Part of a small language model's weights.
Size: 12 layers, width 256, 13.3M parameters.
Architecture: rotary positions, no biases in attention or MLP.
Training: a variant of Muon for these matrices, 238M tokens, 7255 steps.
Each number is 500 + 50 x the weight over its row's rms, rounded and kept within 0 to 999. Layers, rows and columns count from 0. Numbers have three digits each. The size before them is the row's rms in percent of the matrix's.

# layer 8 MLP up, 704x256, rms 0.0645, rows 334-370, columns 0-127
102:498464535484484499452606521546422559462521527466348494434381434455398520519524495592491438494511508477491409521405531527529364531490475460424451477396488507410503578476478412572472428486562582547469415485471391435535528532504471496542430410476453458523488479536421450448411551492403519543522479559412500495563515485511446505544434511421540469558427484415467469603574592508521577469493
100:592456526502494455461446590455573424469537444550484459497478467461559488486549373452545529583501489566468479543508391536557450499501511561535614530601497544453486557572437545615520533493593496549467521516460460562511563536488538430581495560502484591522493548518623507539527454479428473439400541541493444631518525592388436496530570505480445579493530420553554506456579518463502497481413
109:491479450411511422572545587427532493407483458421537521476523529513514453510502500557461410521483525485556536563447447442516457496496581529483493466499493550502519469530465457610487516470470500508472494555458447421617507591425517604581508433532527449464579620552429444520505427529493502573554527461572531466530594473463506454574495456466565454563397500500443511493475432452557453514494
095:515519453491484543434513515497469526490444490545581470415507454542521408512371498453521548479495451544530544475475410427453536538552525523497429561510529404584421485473504583559551420527544534542643453448454458439488531527518480551425493455543472448546471435495400541440512462554609538458533475486496450467509551476458537475485493521545580479469470504496369510474592511570525497420574
091:494446490490501505472402482533438511452547469487465519531504529455480555549493436516554514488501510496589525461463540482398525491587483548487496507442463515446638523418441497499478542568584446448521515470461498507547458508497519446605482379579580582465506428491401515493516537461518497500467515520497474552453588442509498481430495493530513429595554504432452472612395484540510505484484
092:553495547463432489577491458534496447503429416496482399529498518585470439522456532458547484551562545500588469593494503504503587475429437435566504464512483553587568533482519452554510615614397385565459491471404515473479424522551422489459489553360482482483433449455425473587470476457484497446542517510410432502511481461566522457558409440541484482506536478531525432492498563519468509494507
099:547520492440483508595512487438455440534600463539484490483588522482485468523508528420455480463593454438515446511570472484532492379509520599526568531439494574482531442543597429473521515547460428535556516549469477483514560495492532492469506452553511422411461450482467446487483542490494485608572442481611498515417491486442515512473580507579526533475469483489438491433510534603455546508471
111:510563455547448585619504573526482585507547508562521533465555566541459537547600443490521481442565469494361428478508492489492548480493464468478505473527422519402463625539528467488486459495472476511530538508484523591448440504533479510481420427571473496507514555608504477542451470530492523500492567498508482430496583476495581592572531541511401519553623453529509458566576622479508514505549
094:553458483466442574527500435496395420536446568518554604497577494486534518470471421507557577435534480483551442513480522550464499541480449460455562548435527576482516411523568513419439470564501491552539532531386504536484554506550478551442474575492490471476499409491396436458489479472409489502386512513459384460539446543529504548519470571470506471506487504513450540515489505555463525346505
095:437514546595460471492508491455558560418453541494419606493530520543427499618459456572542485463484506505396429445550502439493448498512531507594573518495461457503553533494466545533519517520510454439513429428487504456410410347553468476493407530615495502498410451561535513433545456500466531467542463501506538508471453483533465445513513534435499585458528576611425519447503451491455500469452
103:512611398541466478494514505521443455493512506395533418442582459574502533402587506523485481520379456529501533491479434515494516489497452494432477514553548515592480429463543437544502599483463526515490465633501451498482556471442528582394556475493530491441500450524496586533534602414442507475477414577507508476591445441453517585593488411469544527469485542408491485532506518561495513480511
099:530475585429417452507496535593513496405479591506470435595467484513558563428444563564515554532474504488454509428595448500439499554551484486531496512505593492501497457491445523521531489457481478453511487490573430502542436473471627571548493519584514459565535573525422466503460455525538491546441473510511498514535528503499465450482559508472558475527524478488404436516415555502515522437519
104:545427516446543507516512454430424495444575498562486520461507421521515506525410422550457524533516466466511470500559520641474576458565603458501438617526501568499491459443453514600512600588549508440506528456472424535467457537551410584450461571415394484536466494557420520582492474541490469494507561555458489570376472519454539546512544528448490407472465433428608578499551528488500473510462
095:494444525559436441449503505500606581420448508520471463409473377514448472559539433515548509481563489483489518560586529507536446485558558595514583490499511534508455476533552571480462469487516582489439491596482511458432526543503508481471496534472537525531440511539531450529441402507499459482522438502474455518479498503490492558553484532516545563476497535523377541591493622520481461598474
097:492529385486475494497421576546533502589470518433552598528471562598488454490461537456505579507430477472550432460485469537475519505546537434488518568536539485481548441491458451486566464459448531501483450419563495573484450508541465610487488535500476424510555443543518471447465510456499497516520552504493533507503502436516469467413519580542518560475461622512492560531535501437512464438535
100:458513483509531530564567490405461528426517543572525419477446525477514560488454469477531455506460533533487589541556456495578551524469396459506480412467512447488375438471429512466491470480518495416529518573464509492488441485402580565570464463469501453555359428423489549561515352597486485471510562539530500485505489606460517471498449505538486567504483467572575458562482483523420468552426
091:382422510468576549461518418507537582451476555487532561541540427570452516563567586455469603588413479488490505520473400472517470528460418470507502545417595511501445604501495457492610483449479465510511434535521489457474473493469497484457528454497456439473488537570605545452511514436473463508542595540506491533527512521565439626520600512501476454574450402520460524481553513547542561550609
098:444459474501533520482474542428476510479410556479481492534513431585437525463456488525506514533439483470494446531419444564528343416523502432574531485485406406472577440457558568501478448489519514488426515470522462422461476503622457555534589564479493486526457508455466538445512430492505519493497497487491545506536467498544526410486555543466584420476458574504461536497515478536468592600485
101:455437486551489547470411510608468542460446482540528508515399506466514475497494537650485496499446467529536516492513540468500460475547505510505537456498459532591526428445504515503397508524568418457509439499503492542458465524434509468540457499518536457506494624518388469507511626553535555556420432555479595497423487501424467540468539515516521529524492539574510498560498529467486475466513
098:512401480365494505498581461498566459555433450489482502485508499547427536590462495601406415503536478421463504420483589495550577532544562532552481545465492552531507587518493457597478439388574529448509469540533436517485543554547579483632475477426463451511538477575463515538400559475417471497529529475458506458554501468393452495388559426514462448415425490460456547443390543448530469619450
099:446409504578557486496472534534500489601491613457523566398540539492534446471432599548514455465439396605443442496402448499532521494569553467580568526490539546524505489547526533557529578469539522514489421494523580569520456481487452506512493417446505503446532490496459541437559514499489493493539401486484449559536637480436589575477541446429464486489531486417553475496521482485548487548493
092:438454490371524474531547486579531468542500459571556453528565446430461455478464434455454574459470486497458441567449472505491538441556577555604466498418446592478467522492468570521483523523575557518466539576556513538502504509497577495539459501503567498480469481514538482595604500497509564535466477556521546501588409495441530464492567565516455422514520576457521467459421502465425469486523
096:511481441501495374462537580514393492526422496567493498507427478570518478405491420485486595507457453465414426428511547473577510442527460429526427476563455384553496455526467458515449456591597541454454548523522448472522517583549524568573515550466543600487529558496517467376550547520492534507553413456503497513440458580554428460414415438483390569550529454471431534531496457476557440479545
101:474575513504506445467410561508468470543486502459499485510419428513469528501528485544492550468515489504557582408449445477460386507533567527466563420418415509510519435528455441538557528542458510469418462454464444459485545489548482452500483455454486563467510538419500439476421505463526450540516411652579503494543465476485464606452493554470449522590526419518494504515452508504470557490429
097:459496375499489589475516552414472567504435470480489547431537472600574583570417522432516508447489467486424502437495503501488606510459476451572513497488496518497465554383582517505449512584611536384519555533524517506483452472513506474564528504450546428576502517433420502444515498527552568511541490467565586425524457540556442547419439591449477479455396481455528454500513501478458464517446
086:496453426443514550483480459525469495526428475485429486539474554526491484542570492478530441517519496502542564521483473443640529525475504450450458545423520487475551431482540493435588517512536580561520499587561572523416534514550481472495435573462488526518377526498473488495467463467547556522432392542488635452475510522499558447481477472536502544458640429516552422449482511533470550476462
110:441516501502465398518502503557596493492476591489541474470603450522415484453566590460571500526528487490491483590522498443449489531536453454451548433563497407541530433428562458417508484546454502485511432491568487570553596529401567583440516454490507479497561574510501538471529495534473476581498518422407482507485509471475496456630587525612498523569498564458586503463523536477477572483497
100:578469469526503582541538547438521479537560455385560435458488547573553521467542515434503432448433448552518590450528505431537420506544485537492503458558532450530424530440481470519436525504474463618602503558536568512477551448510523458482509502471562500526548487503514494532471503463563376573460454481427582478553390396469418465509592502513452466474535495504433456501578519606454514457485
108:537440512454510583533536484496338507424498491502456379481552487499471483538497500473567505485540502526427528502445547466518487444456531508557505477633456488481565442505567488536411417540341539457481522439447589471500480556519579421381596453517512476535496527492536479493513468443481528566491469460531543536571490477452497496535537522556605488485493536479509467499481433482482531427424
096:485556530619480402426464496518393498528503512500524539548507513404472583487440446529502538572624440569473431455512480477510475497398518505501495440546468518429433502464434483570476520514579483525496401525460522612445501442542458425483386498464497601425463486515608545546461528572467515487449458485388446489389523476552486594618434532550431468501517442508466465561445589563521469499530
096:505515498558506406569426463446483549493447549568503417534504509438563452469475556444456436600499444468487520617519542530449500495450471502453504502427548571553603468416422450495479595569524467481485408436614476433485467535501440466480579439470521500511500519563523477572527431591498491450632511472518437489585530424450527511587493554490465458529510383524578475524502488581471440516544
099:438466455478508544473415471654487361535515484547575489485593541525566435564545537459486495556535483622524448414507431424497394473410453460474602557521517541550613514416554611499489411498442489420627574523405494491483437433489485445577441466467498587453424525518543469528528531533518467478527526518502474454489510489495458493588526527504555455547459593528445526508626455504438526470418
094:484552423525506500568514618526454469499502442414562550474476512405510484444542538541507549591487582556498572542379514571524568528456587564532578585491515584455395463452499482542485547403495515511520582429476562487491461517481534559468475609435490501476464459492564455492510531443514440552568491441503511504513395437440523524547441520433493546499511475369462547575595511475560482575495
103:600509584389481505481487487559496534512541482507542432496533513502478555514527516526378493474531609493453515501439486426511502567526505462488476553456492571515431489543418455473441451464515514484530570499431459458351470534515589566425477605484491544541483561456480535522467598482556596515452530497557439551479482448463521520459590526509538374528548517502441570493507490492415523513580
104:544480576534445554455476443428479504522533459529460543442522460483545470502551509394525546515476470509467597452556503473467522530491560492496534462504568502529571448465483519519502506590405481477444487465553537552486554480545486523456385433503558536554462517505525526476541581444464532460366448460500506507425525405527500500416510541544475582445479407610510547417473443492535482517551
093:514521515446471528493606487450563563583451411378510509453481521595503542429563501444486541451493582492473442535448501472420459512511492516508389460412432502511531586502406466491506537444491550619440458488456528432516494547489552499413496513545584546522465447483489534413503445465458456592452439514513581514467452496535519523481492510560540523509481508524428475508510507508511425567502
089:526493648485521472423524511521508544531518433462492605475559507510554523458502477532585521543442529394566422466418545511491478470532562463535491438505584462454489527495448509496367578468509462515528553547542390442493535542516601571541445540540502438491474451501532483595484526552470480521535370545381517600479535473489462575425482488424459514608526460500417518479525460575462442513543
# layer 8 MLP down (transposed), 704x256, rms 0.0152, rows 334-369, columns 0-127
106:523525436499433552359509586444597483566571503472571428500605519529455435524416553522496536476497575484545473525560495481466519460475492425481530532536462472465467511513515537541543563536514479550496508559445520444537483517514556532460517598585479577469513486465483521577549462427541518490462556428550458459513530364583521517462503613500536532434520435515538529517461459523487493568437
096:493558360543562506542478572436421460499463565437507487548557427517473541506571518529520511502476502480446562477444433464427602492479458495432504471492413439555494542510512502467451437467483577443503458501532509427545515470554551562456494504531479420517488490521437519455499565570553553492435516508456410457525479512575617421512527511468503436512540578430528409502477543428545609548515
120:547484536484521581497415526407425585568553545612581538538537519516564524489527473407459447428547460580560449520396466550494571524549611455532544506457399529483466509500535623481475519534484423534501505517526510510412441570449534546471608502522574456551443492484573532543509457474498499488430522446465590536469523508449496482455429525515457560512492538444520533546482542482496473408484
098:491445491590431490555527433546428442509522462581449438540404571539484587451534457558545419582558502531459510506418493413442542474483570457446612489436487454539499496507550466492490545525380465476590513435472395436558608570549423468540545511508466447521527478568575510514504588455455563544555508517563482554574523524490535527463556514544482502517424508516548530480444472431441427480513
093:560516580445478559547582473469639469493492496451455456441533445522517485446546492572496549493462539435490428594568556530580498474465548512499426456526568490471445562574481488513507451413542526538477494479476457544407497470551474586473425508484412514490413495424537517460426491588560531477471551564584551526471459575508546551508553440477434564511406544491555504458520539533460470537488
095:533529436445499448496445547513475524475487465460413495415566556571530518487508534505521478441559533516453513410491497469512487485513433458563467534465515492443537414476516487442511480431535556438521436482543458512518496450609458568599479495487596520468526489535563499387552537483541547448499392490470564463519489574426331491422542571434519511488545513480503487490504592474532479493491
104:484569526544523534500477530579502553418459486459509475446480565537509481571453452435566558559501552455525489365515479454474462523465443480491407547466580500470497510464410460504398523525521442396448480474467438577547462512502521553470505439468485496507449447448539505495496377535588551410486519487431492407471476520459492462393524530541618465525441516413520558586485581381511528433529
102:487475506541498484468497434475525427458495438497561427523467581590512518503429550496554488433512486501492527449536454544495500456527490538448490515477494489626554446503533475538438443505439563512563551434507547466571502508493452470497497515497590587466539372432540458453593564485483512580489488504552455492453499550440520571509555479593605453442525653489598451547524514513557499550496
096:405541412504515462504501499580543539590464449431487496487442566385475526536538542556530503563509481393423555439525519498500514463487516513486447453496433413502559476511490547494553479379407530493517460480556490530498487505475447398488510472495495509627539496497540476551531574544520489487546533519479592529481504558527592498487560516506508477507505504450486494556579486468495482656417
101:541452497496446542583431500511523546491564539603523495583480471489512494500578530486453478558566434506593501547462455568509429530440513482438529603477477537562497473544524454414567439505526492501514561526551487588495481514488490494510556512480586481435552498571443404506496517474521435539493503466419377513477577583493573654479484427539471458441415485511450429564465568523506539478523
108:442569470520456501457439467515433498524487472469453489537466409543342483526502564553481488532541457548482491446468533443522465461477545488502468452459562484532557452532508515436578472623492495499583491530508433518520486607459477569547414510504464579395499545534496546471437502488463520557539514498506374556501510518556506544512472491495426442504512495446452467583422505522427484469486
098:424418457509505502550517519440431477556479419530444477383560507501516436516523492437384428546466535521558507492457442517486531525439546457524485541487445508611430518475453473476586527560431585531518574537553454520446547450548496408470480444481477479522507358417499478407505528554488511481476497443488489528553534503568459563553493486523477494468490439397478518537568523484463521510545
106:433554472543433484535533522490486459489492515490441598529466537488448488482535556530583477483520579495597540520581479334556439483466502453480539515444549494433500443541487542478503506512536494494589537513466499485576443554469559498484604518585546548573455467550495537380592467517457513555521431480526508430493515552481457473540497458534490421477516555511422480516532526641550457528506
098:537509495482503570510436410576418466419541440539565512483402555541466551500424527531458434527484483484484542515526562539478422500489546451544388493457561497498544445502467508403490599559416546549531513464473588460523490508515531459455479546529581490417426444550455473471512416556556485501595546472493478546438447514546466509429535467472497489552517498520486436485573514437472523458527
092:610506447509526481530488374555483541412514461576515442490537464459559579536499525469436517466494477574474502471495438527560464543488421555578548389420529576558431482531569566455376553545577532378437496521474421477469536381437433503489453418529500443517469579531541497558510502461462626494409502480537459558541440444521464506538399422461501513454504556483399495478436463412497460595526
106:540520524453489456443440450525484495485460509387446490506513445550433389463584540517501440416507468469447434455457524461571481461468515507580469529451521526469574553545473499449649434533480422482460414486546550463525485466551489500451567511540608522547540476421473478473514559420502511515436639516441501538563464401603516496421585509457474403544480508449505543478527557617532485543580
098:547525477544440448480457500514549561584353485550459451463458545450563466508396472533556439471546448396439434504520570588528512511562504592459470456516420449461506487426554508489539430547513548421528449453482495494572513451542497523535525472647550482503594519511437437494433595548511553473501545539542509486442559565449497464554475514522497502402536511469467426555412446459451500440501
101:536543510479386522545529573465441421445533393461508467507555487510475576461520520457420556434572561502494494522479644499554563589518514536432539507555508507537507542462535478547506549490376501445406526480476514486488531482465474497490540504555440434486462470515532536494484565616500513492513430626463389509521502413519555466534493478568490486533537489536580518489445530507440428422461
094:462488492552521358443478517391481571497506572438468534527479464442492506416421496504474418510564512455532529572531526509466503408579570611545457578471476505511503491464546465419509507416461498449496503609521487553578481519560499519470454510530507465420486518531487491526525496427439398471496530496505431524604559484525445471461469451466447432499425518394432465561447455536466430625500
101:480522559464568486492392458385507450389539515494458458477480492523514539555509562459420508489564509473431413484441548575550533411516462527465507463529381511560490561596426525492555481507474445512489482532489425493492406393449443457408473376486466482416564548493410470492581376501395558458499500449508470515484508540485432515510476510501473534566549522467454497546541491476529438535555
097:591591468432449467466547445467504487488532429421516527482478453572468424512552485416414578473576560440483486507606518460572396485459559375519503548526502514433501495495510513490533435436549446535493496410559562524503534456448530466608597486480496575533578526494501518438445492520509527518518498561550366427480467431514511355561447545500524561416601569542434537473475510506514459460449
096:469550511561526500488438488457527553489451541421421579455543499551509594584458554528535575478502539454469523407514558451391432538436556499386510504415495537494538483509550467533495401390470441498549527513485516530489538489527512514503639470394458427509540474436544638449477488417518457455514467521445592381509521535559548452554465471531531476494469468528488490476592610524470542542594
104:506501422461465452488487513460409575642505556517572429511562521527458493530525443420449478541494529521464511564489499608490524524456537491529462513543468568467469483556567401525544546510438484551602461582521541501443549539452491460495497363583533468468472417510493495522479522464474470427547387531530490545510491495504479607523585496464511600582553495502458465574501559517471554519498
103:523491455458499472497509546452522442405469585456544428470555475505483519541560562487533497511534471473406620500442517594559486530509470489412466503546565423543527447442518508458494422461517509450525529500549473469469469536509380563513480377518540432426487470492521479479460499490498596508448520503522469523413477445454497416599427468532479374431583501454505483548523561565525536560423
097:580506579498517449574372513540519456514549569513592449529456471425502460532527560531419557553590482457544424482579508517506487550668493539526557472455421408533451452499525539503490469545479418567512455506520493514616511519503484425526574589496441526438471459507513465490479373619426439433479551430459508480531544446472568559579538514569525555512490471487495468477509444490559440456490
097:556520467476392406495574496410519489441456426478503517399465490548600501511461575545439443431447534515435417495473564495526419456514553516552461460514453469442524519576525449539552421474516422544484573461437457437552510520511563497467522431546522449535498416542486543493508501563501451514511479471551451530522576471431439567524507479461393484552430567428472533615503441505543530555638
109:420510456489538406542545429542490513466508572490455417499495495487485465502501545488479449574542493513543405564534443584623446456502583551567480426472610482380482502434578507492519473560566495512479483515485446556532488578440522485511469473571482443516495451458473472446489553562500582473486448430471468471550593517498398502540551469568557450495555608566407395516525542494520481500539
102:541474528536575434560508504479457545558582480459475442576544425416542434541425409519498473558497542457476475432531530514512457511527417565491536406465475449477539470565477629459457548538453561472481537479462426510447493526553472496516535446527551579482524584554474518392544482396567487393433537496598463527490550468506513466579525514534561570534544556489486503532451555433502409551494
097:532533456563478510508517433518501516493486506449443520412468620497522560544511500449493415522545520498493449469556516452506470477520499444535533468484479479504481564465453524519509536458566597523552525487540520507524565433577543541488452434523595605533485551517623482458465508394514453445526446474464434511408460520551491442438505520422450516512574525528505516517528506454426537523444
096:447475465448471473551465559547539564521513546460563533467548454479535450425503597498505533458406545513504546563493563451441507508563478493465538514480448406526457524519482480492425551511497531443494555467514474560507554514452587611507606555527525406577491452578486489541466596366571496613541457507509434563471530544486557476444507485466602525495477571507543491447529498407467567414424
099:555450520532387441509449587515492557487521564483510533474402462472513524625533410608514500505528498515454517408383540454469493467587500546541479471505566419443501515522500534569489438460555514541524549492381585526532581526483472423509506450437561550543585545517434533445438461495470401467490480497519511513549469571540557441516435390388567525536507566490473473492484570491484518511492
098:498474537435510485550443466447426562472511512469511487516486410561488511439493563469457574548562530511476562518489477504491540374469507408499438512500379452554458505533522511496450562429508570587461443429467454468490470596510477483409532496413505534582525450573566566463446442519463460588407415465440518493456519539537496543464536545409518518600377455504464423504610572535498518513487
096:483495545491547423373480426510522532533514501523483446491464580609528522487532413452424533504523522376518482589425450481546467526452403489520558502491509505551494541547585446498559523476497541539591465473427508535429512469540503444495485492543504522503512487476441433506513554491427542614370528495491435426470522433512486524497528528562480500529507585484509514418409588538506472477528
103:551538417552473568460499560510484533480423608460464482537485460561415510472485440540455451470436420586561473576482472455518637523467488530530483512557565528459597547510551515516478489562431568469641465476537456509538434467510552532646471484478508446562572474499493521547552536488456537459472448520464549545524506612540516558539450477472518540505544454531529452488473570553593515528522
099:486515400544442419513565560530509520478411547518464523439565550492465504462553505542523509544536457459504478500549536495510581531493510502422477590439522578502503489486464420390434557560492447425547500505380496516527540496447623539536618531527488512486448491513487535421526456524539473506472496499525576429499408544503492461540491477607444541514533542461505586549546565509412518551546
100:478458425572524483473459553540539436456544503531449479517513570405507492530440537531563554620541303517557519446491412545601454468506539442557576513492474554528471434455557437459492465454481430435514593554553441500487454496516521415498513508582520519523509448565488476618487522505522574525622546520515487490560573565528520452550517563476511522499509521587508558496502479495528467467446
# layer 8 MLP gate, 704x256, rms 0.0622, rows 335-370, columns 0-127
097:501419580544449467545468467462598486513473558494502552438516627557439467503576418430470511417598356526430500510597558493480508500539442536473438530461460500416422501565418528493513582608553463545462426557492492506511493511422486493544597391538545492548448478424494504493478477499413544471483520473496542515541560588493378465541443491478422490434478492527493496479489429499465523408501
102:497470464414477441537522570541538411582520492429468446468496465452455579451504599547530490481493542463570426472516569489418407510438538523508449374480507522518518483493484393535510549578466513487533466623503440486607664513527518525458451523417459553506533512483461527496454540573459544614509496593466541531464499550445562487567570404477524507562496471490472468529474545460551463514488
091:464498474461620604403455473605617471454499508483489568479540510481404524557478469440492549515550495477526476410539498518433395560449550578534515485520427506472515596491488483455560479479600494546501466428530524546483527475517415529469529561542568456510513648472494415519458472454536507451510539596569452443398482511489491563441476553412492564520458547492415452533502552421458509545505
096:450594428512467507606497424487460497505565517430585448538527412589500531547456465474572500512470465523597585499396487534448567544569510543531552461467463487491454458471532518437481460452507505503432412494480495435483535471471547572528501491443540494409532551484497516495485504528514555526509491478500473496460522513447486556468507468414514428463459496478629564407472521453515539490525
096:469447500504484543544439513461510498603507550541485495573481553531488540518472565535600399549508431617535541458510529590559505577430427484493542528499510507530514441466506522467539532571470497483500432445474516580459474512615579573513504520493484557450442493502521498499534524521532601475441562519516480539459601614463469499538382515574532516448560530481562377475467474530599474432490
097:573473414486547531428542533460449571501510568491484504425519616546405478546496510399444484554442463433518491441534540473519651485429536438437562515496542441470541469598454384498461499539478592539540489514456498520510475462459457548515520469464491495484451447485471520523471535493519548576428471527384456494530524508375402448453477500546544499497589454477480473577558467556489474529451
112:568508532520484521561488510490489468456544471555505469436509577541555441560493545444493588498515530543446480425522465522441563446498562549508440404627479497557528490539474486469503457481407494417524505389589593584542544461525495541447414523548537546489557318392540535484586457444524562505516519528472481492566558544409485567502588415467569583539480535454550527512430474558576567557447
096:461545468479521475584497434531499535569420483442570450586467517417529513480451477444562476618466485516504428471441581331542531504530548439462479423491461528490554556522437478496497498484442509519384505426418493508508491546574490585476448551443471537512466557446511533502493627585518435581522499441476573581443537494413456509514643470495559525552577469495487496465506570442557511498524
096:564511527461517621462482470578405540481498498530497491467521502482496559547623594488431587604493599488547489597518526557497551544442509528374544539469441423558553454479595475436522516499564459509462381456518477574468468502487503492478452487538577379417559498559541448483430499523472552497510403448471421447531465642538495514559494505524506451527432405535472565550467509464454512494560
095:445535454476519473503466556451509489528488469350461507403427563469519550570511624544544512440446558416559484556478569497441533490450526515473492505393468509472589460488553511453534487586547462484446513402464422603535593553440433517488426463485488586462527454478546486485483467531487546500502489656530416508462507584502548441593496545467457507592482536471594505494492515557436457451528
101:495477442586550543517555426609550544512515487536420551510527405525524530552453442499533498553557484511513610562404591500538531485560405501440448486430505510536572499413558503479568479460602508454414476500548546456491512474547516507551443463493485513451453518531466611514484474509434542549467501488531517425565562486503402479574463473444396426555418581503535572487480500508537477482547
098:487549539499610536504515463509386487462522446502643414526536405549496458587455487554486560531447434553505464444463513536584498467542463473601482500442548476449460545478469497543509544453528519569512406486504468460473501548427417528414486498435451537541488509521597529565462471526429536493558536506449534507392577434572478553501579562454505418540518501476506412498508399463516452501528
102:479467544425482560453531521486464561445479464523601474502472451564432553566489428576427463460518492504450573549473454546474417529546512535547484502547607427523533494535551508438592481524571454493518406488584511476505556489430417503496444466532575567414575441487422550451495473485528544513517474516445560468478547568604507534450591465541443436533532525462486428381546464387509493572570
100:532548417399488588489482532513487592506398488543489424467562515579480473467507514499599598500497534474497552505643466531515568450495533541501526541394597483415493560466494419539526551473485473477433469473445501464569593442579506513488489544513460572548498442496502470408422568435496542532491583433491537429475583503454451489436423502515495557595377498439526498488512499373439570526567
103:507518512486487509495565445532427564503477444461425456511433504467488409495466474483498474599518496502423540539516530543528515460452486477417386445391499494569491562486505418532525528549464460444595462484479484470560506485495473532505531425584504486484542638508519613532392522575524448460488587539543477491464509578560445493449497446437540406503542457480478414432513568482545527520543
097:483575489494494530522510497510436536560428521410529472540416482437558571584462550414385571475578465475511431508447398536532505505536529507458392481504414502442556594441552502485506507551560418450385534603454517624475407504550560496574430549498503455541531513543538440492485530524518436627415558449487476469464500543534525560502459491481476555551498461570509502523459503608480535575539
098:418380546481559499516382631570430419548520522506482556459441503476510539486521667483506555449458488453562414457434430467476455610568467483609485492472531454528471479464429498560570482413487500517493567479526400532551526446530435434544356481548555574449384546449525545476560509472460486573473454448508549516457543445503422537515501548462528616518454443509509521458501489498502546487594
103:548448661564468448470508477393492538473506550463491579552497513488505551407493494627462560528597541487485455549524525429505468471592560493588516477489519563496496589500460493466491422461525505395472480456473454441594409545493473493508441431506526518554576532474406547524469508335497415498458514550542539564551415527553477489480472411490480476506382505512463476577443473518512460515410
100:524527527422597547589448536550517461451503511475507559545466559440537599530570494475495479485505550597609558448526436439503567490510513496533497396506501434541459514437490529430429451527548492551432395468473519589455542502475441594551512567436588464472515567424447461536508479616533509489588475551496555429414479538455543433421504459484487422477554530472496536487461571487447469450517
097:551576471406443507520472442449439472501509512463449566479524530564439514434580520458441573553539473488521487413535503446484445492448443542409537528473560610622507580445514480528618464437505549533547477467503573482503436534459472532460503532525538533538492511448419550443459483512461487511493507488492447593519545440505494485517434539516500533445559559501449481435504370523498542514533
090:494406443515545561512512511472503558501517511458571530504533506508568553508527533433528544482470460529599482530418475514541426578369484532483542477517549527542605456507465474476389582568559470464469439468556482375503485478473479524447398416505590533481484541536389519456563465505414496544495522489504525551413603509436490438518504515467527572558516443535435590475570487497463481465520
101:466595575533522538491528450490427529509494502463575419509570406507452499446534522433464522536462473590504533576380522517525558477517591385576450573433473423455570500522566427516390510551497539538587479497408506515486665493440518494527465499552583539581504478531600476524571490518473514558507450531490561478527538552413536531483491476470566522473515355479401527497505456453481560563480
099:509545546485485470551540475579630515492546521448482516487505436480433556432543628628486644508530499470520543489625469465395402506465439608419481542564454570493554518449538435470557479444487540484492454518580499433558569493481498521542424520514528532500516468581485491508502525525465505530479407513553501523479453511435481493435510559447531442447577489474495396585575518482446498485464
098:513566462571498611454520489431452438540473470555516559501547458504448516471451527487549520515474462470502465533480602428501628476449408528515591562441572514435605538440483530501477488563556485420514493442485522475539502484529507541543430432524583432525475445479512491568572610423595432548563518584555480463489523448560530470562540568420473417502509518477464515488528444497566470541521
094:619449473419437524554495512489541631541551499508445443477476427480479530493530484509432480411479567500502500454543499546484498407543538499518462467481524461419405646513483506479519490381563482528472573483442498474519625472482507466491482488533519521440448513390507482565449572486401486528507481497510510551562535467410392585551570504452493454486512531418473565502519471504419491573518
100:406477533535428499523448527578520561492497433467561435415449510559458420442505510462432414497467403558464493525508462462525513462476550503460506425449457378502448459507538474516412470532433507508514448509540489484515521417501473483482482544454432488488560609546502564524470495583442456557531510544437471599581447472495613524521547495467467502516508554465513476449433448559475398542476
105:474497478609417440393527492493495558486425523516414521578599472559530459495531395465517515465474540382460596402541486576498497437584495579493540474502489494481484445465499472564464569551559522462398458442447511558452473485476528555480511469456483414558541581461444468482460559449496457438481514538502449384498508453481493412455574454487499465505561519492500533506524511443553521511500
110:483496454415534544456617521464449416473610491514517500532518599588505543500569525575414458499510507467444523490549555422520429521410449515507471451469389390504611430467422517502467493529496662499431556539524479457522550426444455552497475449520527527450488427498494469484471538479492512438446529474496430532485467510425532520464525514512578539407430524460559431478529533492552515494501
099:536535500414476498511507536513487541489512497515534566468481415526479552521521635502443644439434482517425546532499474400476504529487414521481563520542431472524367573571572446469520455540468423474463475502487464512465492462512561472531536516533517388530553444537478496550472603433595519528568480446482507467398507548477563463511488462508548530471517446503512530439441487504470588380419
102:518522508525437490491502480513493547495487443557500407470575507501551479506447488523512546538474418514490569568508454518532492403496570481501566476500544563489521560509493447406523490532570542559532374501454494465538478484514537515430470544501525523423401602545454535562456461550507534491562520503538482539520525508494532509488508555507574490499537412539427436526523307437468600554492
102:407525523433545495528566492395496469567481463471458457412482567607494546554485490579457524445512499486561546535538410467493575552489601488470522520528649497426558481505586448418451523445466385474606434570563437487483502513438541438510458525431543443436533499480478469449522504571515513486557585536550482509483593489499489542463569406519522463437481558480471486587500494473468407408489
094:455546448506478556499431456609522491519560531497456474483519643454404494494578424494541525486543457557475478507439420544452487469504468500521543430489530527460449535452580468539548444423503519574509467578522546513553448530567500482553530557529500513531470400555455487475527521579564497537465510473500484510511605422479476515587452482510486405555510486488439535505537400490458542540462
107:404426430502519454605508371522592557509473495485560475594457437593500493417520418526408415513524477467606514558491458507479452517388484475474539495500525453496557546532594520420452538556376578473470545490455450498443480554460568453481571489464482477601468518534505590435565524419482419488513481545488521490485517482430472532419441501476508572516511605551499508411493408498510616477396
104:465490521570539461503552525441478492549546448546498492487560541534537437420516610455486593496455558477459427460555503495521525512493487530592492547551505476444362474473549526538629504525444572548438409527483434470507567477510513536499394536553522527595502511463507435480556515408429453496499523536548488471486453475428426437475617459389541527533459431525460480539447511478489478527478
095:530454425520517499470486483493538489566543519488450501558389492440472489459535566445487531462582473560458573442504453566483526553537554493566568433477508521506421461396537440537419495556443411434467461483447434474509436535511510361534384417428533516480476487511472380596445494514615545549483487595524427524555458529544515435537573531458494450471517451536526442546562443548544599465456
090:416591485556473470438444487411502374469569626456438478509623597479581483550534530524605532585533489483500493586500447476534472488486520509462495522529515534484549482490578438518458493489513545400500477488437437427561509427466552484480477510442575548491533480544424562544531440482481547481467377564484587470494509535544425419480515445506511579530487466440497483455563512466543534511508